Weights of a small transformer language model.
Training: a variant of SOAP for these matrices, 3534 steps.
Each number is 128 + 24 x the weight over its row's rms, rounded and kept within 0 to 255. Layers, rows and columns count from 0. Numbers have three digits each. The size before them is the row's rms in percent of the matrix's.

# layer 5 attention output, 64x64, rms 0.168, rows 0-63, columns 0-63
110:126148113143142132175098135135156128124164130127118167146167095095122088114121091088121103143054145147121141131147123127123117080150107134149128141158155116137134080121143169144109131142147095
103:145095166118106103136144149163116152118132125140110126119143131120098092126119126145161151115113178126058137135086097121140145131122184139146085132105091138148133110140155082110162129157140118
100:115131145146159115116158113150098164087138135169133121104078115152139116146111116137089135133120137132109106125128115123073091124149119062125163144119132104132130195121161138090120152140138137
125:149133136151130102113170171111127169128168150137141120163112139137141110117116134119155128107163125119151113162127076127151088126151127112182136084115141148126082122180153156103139137139104158
094:114143102170160134125118140159142157133116157111140148114156134116128095101131108103140126114114131119116161196155098068126117101173074124129141181130120141153144113107144108108137139134149152
115:151111087147143149136136132143110151119093122111149086159153128097104146119146115143133124153126109140123158130124174118119108107144076133113131183101118160131145063101169104123095107125101161
093:164179094118122151098162121098150089169100129090094138129137067142153128122120119104115102152120122144158135129102133089139128144109094096154120170137127114130094128107140135145122132170099116
086:108126092114129127120174091101165104141111123125121173105148160111130126146145123108148142151164152177138099131160107144124140128143138091190115129109155109068129090132120147117126126098101109
113:154149108124156124130133159107107091154140125111122092147069146145119116110135147140092158123127086155138120082147152104149104134095084122105101107165140111128134155084118100121085127145103153
109:115163127079136096136085138094133127117144108125118130118152157151140117141164149125155128142109133171103130114148171113087126085119164126183152149129118140119118120165137153170138132169124081
114:110119148143121120088145124150135158134110133124118109127132128144110137128117110184139126171111132163126194078123125137137126140085124120147105178147128122064110132158127164110133179131156107
099:146123137109096120134137098123144111140153166116073148126175102126182139136154138148089108090115098143133149124121163156134150149114182131131139096140142128112138111101158116157141100090107169
103:113133143116089161141152141111111163143124080132159113121123146108123140144109084123178122131181139097111138152142139152120159119168151162181116093129141101148146144136120088146085145115101121
104:146129122149139126147145127174161118161137157153136126106132145096122166147162106140098129115140116114144157113118121131164087110150149114110139108176166099159124071069152122123096106110104135
101:143140160112140115119156122119135059151133150117135114125135159105122110126091122129126131107162116121106107171114102180098137173139076155119133142092152157151138136132153136191107141111126145
104:120125133103159121129162123117131096128129163142129186118113134130134163138116101116146108100160135151148146177121104107116174140143093101129098106121094103134142127126192155135132125174171163
104:184102089120124188139150132152142140134119098132123162137134152117166158126132140101140146149129148173140107142139136087136138147113137102079156142107106176115145094123153080137101106132129124
098:128156123103080120140106132105157128103129137124139160104159135125125128110158122129100129143139121150072128116072120143141153172143162123151090085106105124137137113123107127156065122138081160
083:168137083122127087139115101118107118153116118140155154171116084130135145151085084146159098185110157112131140157137169122132144125107108163099142124144119129099119132123182133104136145142143135
104:158158105144153173132111132125141133136131137131134131114128148178162134140103154115091147145131123119119110101062122108121104104087153140130129120153128138116130107079111130198126149106091174
107:152123131091141158145158118134085093136137158136088110159132108160154102120130126153094128101088116161094123144140115150174140193095136135094132110132118164113135141158128113099138123127142167
101:108122110112086118127152142158108118089125146161117088137153146100143159153117138140107099121098141104113179125124127125089112096102139158121124066114086137142105107141150166165101135162113118
113:139133156149108118139127137143119092164141113138118172138172114144122090184148097172116176134133155123099128142122160130145134137137143084128154154143125161167155122110135140118103110081160094
108:092099131140174143152121128112140128129129118164134139066156153159125125113135133122125118087101071102114120149118138167104127138118137150150154168167097099127090112144118133093186134129128122
100:164115153128145139130096115119119155123074151148151117095130121130154178143106119119098150163098126149146107163146096118161084123167151134126157126078131119118080138123106174128131145135126095
088:127134134132163115136125157120136145106091133152112112118155112129101173093120105129127107133139122198124154111168144136124117092079153117150103164064118133119140156149121112107118162124105170
090:162106147100138132117145119090152139120153109125142119137136096120129141102097126098145122142179143128132139122095128154166133136140163149124122103106153061063085124112153130084103113134097113
097:115106136121134086134105131132156117102108112103098143171167103070137149135149131097059109137130145089164108097119167155106124149153101113133104110137130145113144091122126122132118088113105123
107:160145098090132147124156088115079139101115148120131081128118102154127111094114153115106122129104093123097104131115100128132126142116113160111102139120082094133118090105131164082158090150120162
093:114134099159117077107132111141082160101137101104153126138110111126103131111109113106147135126129148109174145113156141106154112158091094108189104147128105156159102128132089169148141096129125139
095:141150177131108117117093154112120162145114122132115123106139157131087136116136079129130178172115141125110105125122082128112116115119128186096090086128122096111110129119117156152091155149161144
085:112142112134071170138105102130159152152095090107140167135134094126171104128124123127108106145128112102135156133115119138099153138108091113136112152133109127153143139153158173142155111144152061
066:115181122113146182123111113131072134117139139145142123120099150140143116140127088164147093134146121142155111152117126183122137083086102118112160126109123137141102141165129148121131173106166159
099:107156129135139134115131148133114143110114170147132117180156133118106133114151078194152107155123158090119157128141121146116149145143114166142104144089174114148144163113137138147087128093122092
119:123103154091157118122159144086140120162129137122136121133135123123135139155130166125107137126105067142164140115133113137146167159107088113133181072123138140105138124153145124144117104093069103
092:141136150098128128157148130102087110137141105126169114212121106118138133089111122148122143146109153126131138123141113129110143105130121113158133113067116093161142140156158127123067098143102104
106:137150116142132105159077118137143141100130090118155114119126100107116115136105138148135133098108144129095135147173140141110126173189119146122190109102077153142124095108111167114141106103124112
104:139101116114113133137160136132098176136071162129118155133108119099128109124144145098141145113116158108137091097116120108124141081145087136152121108142121110096163081150154090115141082122170126
082:084158133144116133104104151137102127178108092126107133125098154101092145151122142161134109126136141114128108138155133134131084176133130130149136140170104085115096158090115183147141145144159101
086:131159146094128130121111114113130143112114131117153063159069158147133142140099153135099113157143107156147148108185092134125083104102135116151153114125127103156134116113140124128114140115098183
102:113136131104145132079115171102100106105134119102114115095167148109126139083141119130160112118115139156130097175108161185129116129091124085116091126113134169130115109131112133179101139133132146
094:142089145153128101133138144136152112113101123122136165117140145089145142086123139121136157105134136140147143085155086107167088144132139112152136115144099117114153123163161044131126140152145095
089:099132131150099130149133142122106165080156129128107178128101130124152138133137106099112106110111126140084099133124155137113142106149133135196118079141110117134108107107122100096115105122112199
107:131107149114101140130155101126148138161107121097131131143101168131145139126067122116140144098127143159128161108194161137159147112155120151173120121144133138129177092150088156145139115104137158
102:126155132141127123104147138094143115101130112097141126091113105153101124109126153188151114120113171179107157168179114126124148152135157086150149146110138129081124122123123120089145104122121172
089:088105124152079158116152159113093087111134095138109113123108100109103125143130157146122102152119145129116149150076112126109139123166150085128149098141120149087132116141143159133079176113133123
104:138136151114156146122184133113104172123131104108132125141119164103136069124115114147158129149132142146102166120119099118121115179130187113140080161115112143157126102093124168150143121130142148
095:107129151125144083111127104158122164126115138141106144111114136097111164137165123100123131088143156118116087141120106108141088092168128146131107150165190124150167120130123135185125150152123154
103:118100132168142081111159130139105131168111138147130092137151141119096141124112146123101077135132171097138086175133094153121114133076109098126137168103123149111142117126120144131111105083124154
097:115126129110164163136125138129113154131112134168103101141168155115106153156139151126105132071121100123110142171122164139106117071120125145112164137140104137142112111144189132078114150134138160
103:144145114148155071132136113134156111122130093116160170121114141109108123083127110076150138142120111155133125149118146099158168148106089143136158155140125153110132132150089147181157119157108156
087:142125103100147138135132134107116085132154173115083114172119121160110141109125127098126100113106093147088144183110148113140153128154099164131141160125093164119102102154099162097144144147125140
086:137148130106141143146111143146131137133043139144137115142090118106141087122110151134125129120150166165109083092138153148132086104128092120127111088118130122113163143111158117149148130137127189
081:114128145149136134110137127128131122081149142124095143172124109139111135076130108141154143145170102096091150150130113086134096142121157112142172159146111123159099158101110070091110106136113148
092:146149096107120149159107126124113125108100145123123126143105134113110131130175117133123146164135132110150131163153184113082112096106130116109067124112125161139075113116099136082162109169103121
110:152093157088122143136115155095122155152122175114152145155102129124128130139129148144170134157125101157195134138154144123087138119170134121068125108096152136088139119133164111119141126131147145
096:130093130117118119120138103118131102106104135118091085162110131148114086118145146133104138124127120096159095101128109116131113162182162124125092167137158163120173094170144133092171120105116124
111:173128160130134162118165191131120147153116155108119127154123160130117138106059140120140152116151112105130143157140139092126153120128164153132107096144108155128167161165119114129156162137103137
114:139119156101142084075141159129162140121107171126156144108112122126124163118110137120153138112124133155144151144114154160176137103146121115139111157094123082111154147152130169093155152132104177
111:107101154119128141118170126160113114147151143143137160105133125121140146157127135087128152108178103114144152145106069134142141137106122116163142150125099088129134093105128073174182120119113124
094:139163133132134097127102102149099109145127137126111136118131091148165122125129149128089122133131157145121109106134102079143092099104152115109113154121188154121123107140093179109133107157059130
092:160129100148134095136155117114134121165135117134141082135128163143155128116100132128133129132141077161145086087102167146110134155150126111130120166069115088116114160103141164101151135126100094
113:123133100113111109129087138158131127107137122110133102114137133158096157138126126133166145111117106152106141087114090125180122135122094148134087098114140181163117109173133162109070151123127096
096:132126127145076100111082088135136145097120111134132112131124137111110122115101138146141152120135153109133106081140126132139117164138157176085162093132154155059115111126084138112145124086107127